Part of a small language model's weights.
Size: 11 layers, width 768, 8 heads of 96, MLP 4608 squared ReLU, vocabulary 15786, 126M parameters.
Architecture: RMSNorm before each block, rotary positions, no biases in attention or MLP, some layers without positions, some layers without attention, capped logits.
Training: a variant of Adam for these matrices, 1054M tokens, 8042 steps.
Each number is 500 + 40 x the weight over its row's rms, rounded and kept within 0 to 999. Layers, rows and columns count from 0. Numbers have three digits each. The size before them is the row's rms in percent of the matrix's.

# up: layer 2 MLP up, 4608x768, rms 0.0243, rows 2613-2672, columns 48-95
# down: layer 2 MLP down (transposed), 4608x768, rms 0.0185, rows 2613-2672, columns 48-95
up2613 105:511496474542603484494447443501558521504509411517462519527519418490506521477530534469460555494552526548514467467506438498501538472514401497496564
down2613 109:554569452517494541481488527522433470453523439474484518509509518505542531490479546467587479470469512499424564502534490493504524478545526499500461
up2614 092:503492490496525491547466453518488517479512430590553511508481469574505491460547542448550503510410481548546475513480569486488571516515545532457512
down2614 093:576456437545460491503484479512540515595507507490520395506486529514575554492564491502493497511497490499530494523654562643524494521485467480478426
up2615 094:491499472495532443485485521552512505496477517562496499551425443490550502465464476396495530554480555476520504516478415480516493475469522505480535
down2615 094:521471476486519574450517553534464463512427484482551546386510507560552512469530519460455497595454520527491519481488459535473496445472549455508463
up2616 106:493518520514557498482495505503427578569510450458473487598484507473503463520510476476545465551434479542434576480499472494434584544513470538510484
down2616 107:508521477490494547504461468532452465467497493579463552575439525591561493479505526492461507498560457474508523433537499436449487421420501496493519
up2617 109:540492477487518443565471481497511492502497464528557576580474534524528466550505495520517514508500504485565527511513448528547540484463506458498507
down2617 110:511519499393481484510523532520462498560435494467440470499541408477457396531443427523488504521563468465496466588545544581502519565499476505495513
up2618 090:496500548566511519543540548455505480524444512522486507560525555481547499426512448494502485457471562592434447545513447498463493542519517538505472
down2618 092:520488527441481517513523522469523548487527553483553459496462503583513585431511498534474537558451517501475469503470480500464549474508544507502543
up2619 104:469502515519528472499509508503536476467472538549510529492478501484472519516489518453461464471553446442553523498507466599454471525492514465557489
down2619 107:519510446507501448506473490469538482450461531518523442542457484532506485486538521580475462499524467467528544459481548501536483494571571500572516
up2620 101:547465489476505530508464460528459489502479418524479582569477481458488506468473477520475443503511508519496549506484519557544505467538512454539505
down2620 099:536491533538530591531489605456447511452489523534483476534533503518508458482441508410532498516537470549481520468470552488464515546551405509546504
up2621 105:474511395448510509579537477492541540511507480552447472527541420430483458569493494487550521521493510513501488494540450474517492525446519500481437
down2621 106:463585521567470442474474462540516432513485482559468477538464453420508447506526525544478473459407536441502489465529502520460476561515527461513496
up2622 094:543495501497508487607504499484478537500483601493566498555497487465548489511499474557417482437491498504520474488425496439507475508503493510478512
down2622 096:454492514515528584461499511464491492462516528390497497544544526486471479498525491530537520463503509526478536540506506491491449479496506504506524
up2623 107:490557449521473565545517512469490572538556510547499468543417485498478440519469537557464480458464519523503430474481464473556541491518537492462505
down2623 107:548510457461485507456559528454503510443466528545503485506539447529520545529445491521469494534474495491515474528405597492603550436488437508447489
up2624 109:531436487540486519535457418537549493480484491469499505492529519554480417494495492514477510495506499564543469473525547508489488529554513556484531
down2624 108:532489468511516546469474481513502491498525493545511494547513525504523498513539566470514539436487531509472563532488420439511553501481443474466516
up2625 098:480496498483536465480455524495430474424501566566506508470577515457477473456486523515435487572508482493415507545489504465477526462517490425501502
down2625 097:542561428523504520446565534481527533562461526513536530451483527520502507472565548472525485545552487472544499530540493515468556503440508492510506
up2626 100:477452517512502481470445510468429490496462528471506475535428531516512497411462540492500553433435476472545495492458524524510531492537543480516414
down2626 099:458504453484494465528486444546578477475485522597433558502512474485552575530530483423456488446459503492466487444506500522489496544526489493497531
up2627 102:482443438452504542548513619478562446517497465507505456565506524534456502492461481540486516465436517518556494493530571542479486421524505553532517
down2627 104:480510396494481415521477498550492439421497406495498539495497494488525514494515485517497482539486473457482535485533498484461488417447559419535529
up2628 103:499506505451511524500453480435444500517491581495526369381477550557516524509467520492555526481497438510536528482536460481530531515550507517492486
down2628 106:514530496468596549548540484489470494488512509471516528532524426544533482531454515517489518487461480452493458459453519507518481503416459449468534
up2629 099:524531430475520487459448479458519539516499540500473470540471533478478524554503491514486478474491551511517537489459482563493482532515526496465461
down2629 098:529472541521547508501478462514521481504555469524507497438512473543563485515536465465451573463474465524444502498454466521460528477492557458471589
up2630 084:556463485533538498509475450546495521479518483510582486514495534450585424423481560490564517550473595509507526493517519469507580495474567544527486
down2630 082:495477473477504492478520492489539491527541494542475508516521489468576464490530477474495465480476504486536513466391498462520414523472419506468525
up2631 101:440545469533520571483489533532491538510482478488520535538485448488422483537506423525518504487477526474472452505519402570512530489592522518527518
down2631 104:460558501434531458451533547464495484515524453505480517470485522527460452551407527491538520526506465491509528589554499512515508431521438489549542
up2632 086:563535523534486475506472454521456489554521521490512519454500488488484476502415563474501496517416503578550505479544463496398476394512504506507503
down2632 083:515470482481527530488531490473462448427468438518501529489517446452486523495555552485470439576477489543530476512515475478590473477468548449442460
up2633 100:492527420496514507538510511467612522519510505571559533482511488505423539529480434392449468521511507517463483542465452467526572547429564488483494
down2633 097:492532502428443498463495565510536485530545521504600486486517524517475528477481387496399508487486461474547477512458446561519448544451490495453474
up2634 097:480558462523470550544502502478503544481502541491540497543538456538495464425515522505547445425554508481535551537530547463542496551469418486478440
down2634 100:451491448528542589518508500549492545519476418552541585508543477462503490538532498482465532464494580449557559501568441539553422497519496507491517
up2635 096:474443486504531487575498462491459432488376560434523486562518556473494442506427575561440471531502434515467539467494555507525503501470518560587563
down2635 095:534516500513551527515541497546521437443483511419516519576481524534445603481493528530489552570472515382494469509538532559469546457516511524557495
up2636 105:455470456465521576521515553483507437435544527528460508510501503527503487573524526528493515512450436467566497504468445549447447502484572451473448
down2636 106:516485458514495449522510598476472450543546469507501455570484470528469499500538480558552521477446522396519558480474414563355482400489500467495528
up2637 100:548461621553498538523508544453533533542482543579484505531520576528476462567477491513628477524442557456513522496547452498566507462526494496470502
down2637 103:486468507431448476479491505492480514460445588584476572562525547501530495473484548482521425500477487524485542476451519383555438522503461583501455
up2638 101:464458423513481470555499561503460493510490537519514419508475466473474533512484536487434520566431488539495489426492515490591541477515511461543540
down2638 097:509531452521428459496477569449470483559455477519557501465521483443526460499537551449504503532454429455483489469543492532424545548489461602479470
up2639 099:535489488444513403524537469417513481544493557516539429461551463501476512468443536555490542542448544441543519539421564482533478517541454524599548
down2639 099:379457561524471506461559535457525474509470516511489525601515535484523475483458530524438582553560548594468483501548527464495464491495565458514506
up2640 092:533510428446544488571446504508555462444494485515476504473533498480412540555543457559583494475521453544574597469533562552454542529508530536548502
down2640 092:488520551473510538438437517531531455458552559527432514467540502480465528609493493504595545567530528499497503499482541530533466557529457488554482
up2641 106:557484518529526527499491553496432483543446465560439568421445501455440571568481563533491500530492468494501529460461502509447445492483467446434451
down2641 103:457492455576530570471465461542481547479538487391430534552522497551512489554499502506560521524503457479487518501553486453569512516524478591457490
up2642 102:456442478501536454512473500545576509475484538509497458495502513465511518561546524549587532576514440556430450537531530561473468505518521484489509
down2642 098:418508497513511473527546468495402526482505475472478510560452509475498491535511485463455390474518537494504551455520507517509574480480508514534502
up2643 105:455514488516561475512574442472501536504493502543476506514494493566472528496515487455504545514533459520461494519456539479476560431492522504448497
down2643 105:576504486498495462507528463522521518477522438518456539459457552486546648520466481498605493507525468497476490476522476428453491493497524584509484
up2644 093:481541465501567411478496499549590513513566494488563413514453601495516539518528482507556502482490466497494504538491472533453482504467491502558490
down2644 089:441435563581462507434431516435468459500472538507493501430598603535473496481508457409494547565510435571482501513537538534537607530493503566523566
up2645 107:505477529494516508462535481488506506508477483553430392521534482536503548538490460445542414514453542482449496488482426518480521460486409508479495
down2645 106:438508504537517527443488529531461524521507461500451519563460480500539504443484476498530495484498500458491441508502462467560466503499527451438512
up2646 096:528497509507560509532475529538496445491513520478472555462470431491528475440450509549542432451496381549468582427548468540485500469498489478505531
down2646 096:451456481537487411472499432493540555476478494568551451521485475489472498463534525446532547500480555546530481473453455428533526614502586524484595
up2647 100:491496424498516489449533552460540508506451558509505494516538461535465472431505542454524511503477461493526530461495466471488452467526578462487557
down2647 102:526495474459447558468493499554495469485512460494474542486487580440412493429515587480483469483497440562455566508502443415497479493498488537489481
up2648 103:568505499607548481471544441530602543474559556504455494438502486511506474564495554493524525483506484477535497467573517495537575513472495546448456
down2648 103:527499465441485465484458549417477526563555380502510493530517465541505419497501482492521430474470436489509533490458457514502537488517416458494538
up2649 103:499501494422506531533489494542513418422504497524509583568442474569514549542492504551506492583531427453517536484557449513483496501539537486465567
down2649 099:469489517448545491448524491470554508503559471514454488616516570521493479470533494451539560623442461471536502519477451508540610526514462506495468
up2650 100:487477541525448478485481529520537465540525493520454475578517547483483490456508435516520524496477610545534500488510486385519500514561410450489594
down2650 101:474568529554462516458454493527554454523488541512498514483554462490504541463458427486522469505481515555505507508484495422490494478513448428485522
up2651 101:544481511474511540480493530521491481471463522531551442435545437468450495502503538514489529516399426510441492577474505548463463487408478437493545
down2651 101:457535487572490515470503586520413557512531392538434399560552584513522437482480510623525471430462538492479491519549538473547494527456505515511482
up2652 099:534496534470496524531495501461471444483447500549511514478497504491410536524424512471478501545558484560514531519549529582532473465418504470498435
down2652 100:481487424545503476452478468472520500514425505533447453525400450528495500532452503505552550537493530509479490499467503517560536505469483457437581
up2653 100:496572550467535500510520528535529501481504448522473460555498500517482443476518515457454505554493453549593559473524539466517489546475459564460488
down2653 100:513519514541428468464430558527514528496524589418516481567477458566508508519503510458486562543483484534537519529461476498541528498491495518548490
up2654 097:495512430503531558495530508519527452558510533551453455501588488451524483565463539492574441472542552474504458493554522454492453490492507543443487
down2654 101:511450479495461431505438497481528534461463506440404543502438513493437540494538481543533513498480510459472529532491503495552473474531531468518541
up2655 106:599520467482494557483545495516450510573466548477538493506456492418478556490450620515545541491475487555465493532488454572469467491507501554526458
down2655 108:511489436577482440531456500498510436500504482440519513515552528470443580473452521533599527473531505460538537539517451488487506469507444540479485
up2656 098:493464567530510468559506429552601452510554498533572556453506510470511467507457506622556532463560524424514510472518489523508436507500563503462499
down2656 095:534492492566508527498538493483502498427496520494462477463431468514517479529477422492469528596441538461485544480533505523479446497516488536414489
up2657 106:473487581528530592485530516501523515544521508482485450478532568474480465503510525469507472561517461467517506505608498521500565490496477570398429
down2657 111:418495429477490478522423475436489501533439467525491531485527497465487413548504444491537458492425551502541549477478536538526533506460499474465490
up2658 097:514473484519528542513487496538489464566557467490491460541523529445502563456483550537422465552497505543480512497459519469546448466523503542472444
down2658 097:507528490540459554463459572497506457572510534558466493458499490520500505554511509549469490550491529420495532486583525388520467437518492548482544
up2659 091:533484485523484474482456508502406445509505473512464558494396470481476433557499497536450454459550545506514542514515570514445541518528476521622531
down2659 088:409437438491507491465531456558547546530470510492582480417550531490497486536424509522562497486455512473522372514460584477538488527511558510462537
up2660 104:534500476440530518552510543467507454463527516450528486509473464465452470512511563431476509451451492528557485486497444448530439581510451564508541
down2660 105:499443522529516525495434499437525498478519516479534550507522514488510538432495501430505522480490567446511480445496479503469594516471513475490517
up2661 102:472548510503509574493474566432538523501515485522460476503421574434504457547493536493513490467513540483510515535515553491480633492536487505547485
down2661 106:501465465522466520593495486459492488540516498544535480450486529506539552473505492510574522547479559504487456579497522570549408541526503606481461
up2662 097:488537456499559530388465546404423470540503519455424498465585460508453468536485490512505476484530490496471595423493567487522480431499527483524519
down2662 093:555495524518482520602573500501443524494556555503480484519541595405468479479542605457530512465469434535475470523487530502535492558517567508482458
up2663 103:521452536566542490571383447526473534464534529525541497497484498478478473498491459448480492432565447510470501441492534571508522531479538490487504
down2663 103:517459462535496501452537405522440516508499476483571490520548525405482425541453614444476493458550575511518459499454508542528503477482500429526534
up2664 102:512494519500548527493504515417523451476493576501431528522446439467464480527531541511592460469465522474471438435485444538436487442479511536488512
down2664 105:458476435571512487497535489524523435512532487472518494482468519475541483474507494481469433483494526542484532475496508443537430495522449548564492
up2665 100:522521515510502454472581556505465514453458494563539567537523455481459447492494545591435500545398539489557505492493415429446503569460487472486484
down2665 097:481452510475454554443564524512516419503470504536411492480464493500545513546584488535491489502432503495533487488552461570468506524470491525482497
up2666 094:496525473506512501535538478552462428488579531592436506478517487462504513499501477462423542491473454491508465558492457482522501492555510534472409
down2666 095:547499492574508505519495520535547529547483480538471515554529486516508490475492426447401528528532528489481516449436482463549555515520540483483543
up2667 110:479514474447497449549482450500499437458521532497487465543488518572479506520469482502444434491498541504534506431510450526384439487502466531461526
down2667 106:477416466518496500491558581555476464418494527521500444487420533501424527458457467561474520518484542499482515527550478460465514461531522549450470
up2668 096:560521574503552507518451524505452436474461452431486534680489493515496485478497510433498532556521484536466522471474529578485462422533493556450486
down2668 096:581414499515491550518536525557428498514409486501588419489476441534498493429518509462489427453470535516523511519523579505512500463567577487499481
up2669 106:453462455520529521501475463502497527513487481536453487522483460514441497500503553593460473465528483578495518448473512511518484516527464496477529
down2669 110:461467518519510461543497437427527536439476496472489520572427553526459459551481513500485491508462483460600493472591485493494487519487475490499504
up2670 098:540535431532467573555467443441499507480604472522464555513424520554517507469469507491486577479501486543509482497546462445490465541491507476485504
down2670 092:526516527477562453471484524496478514499480518570507478518506461429486483491504521479596431552411536501481539480463534499508499437474512478533451
up2671 089:560531440528490516530529559533512464544513515486486509496486490474476504501517429478507626481461499422506546530456535532564506458499511475428460
down2671 080:466462459475460462494467463541528450459431468488512511608539500537509558503443530563497471431503541524528486494572498515468557488519476512447529
up2672 101:461479434565494479491515533436540471483494489521466542535483512536461476534532520561540476519499428483480538491508478565531525474485501571512513
down2672 100:528512508523513459535523479456459594491504448553483527518466535494445505474436555535505493577554483519562453496509538547597494432469500520537473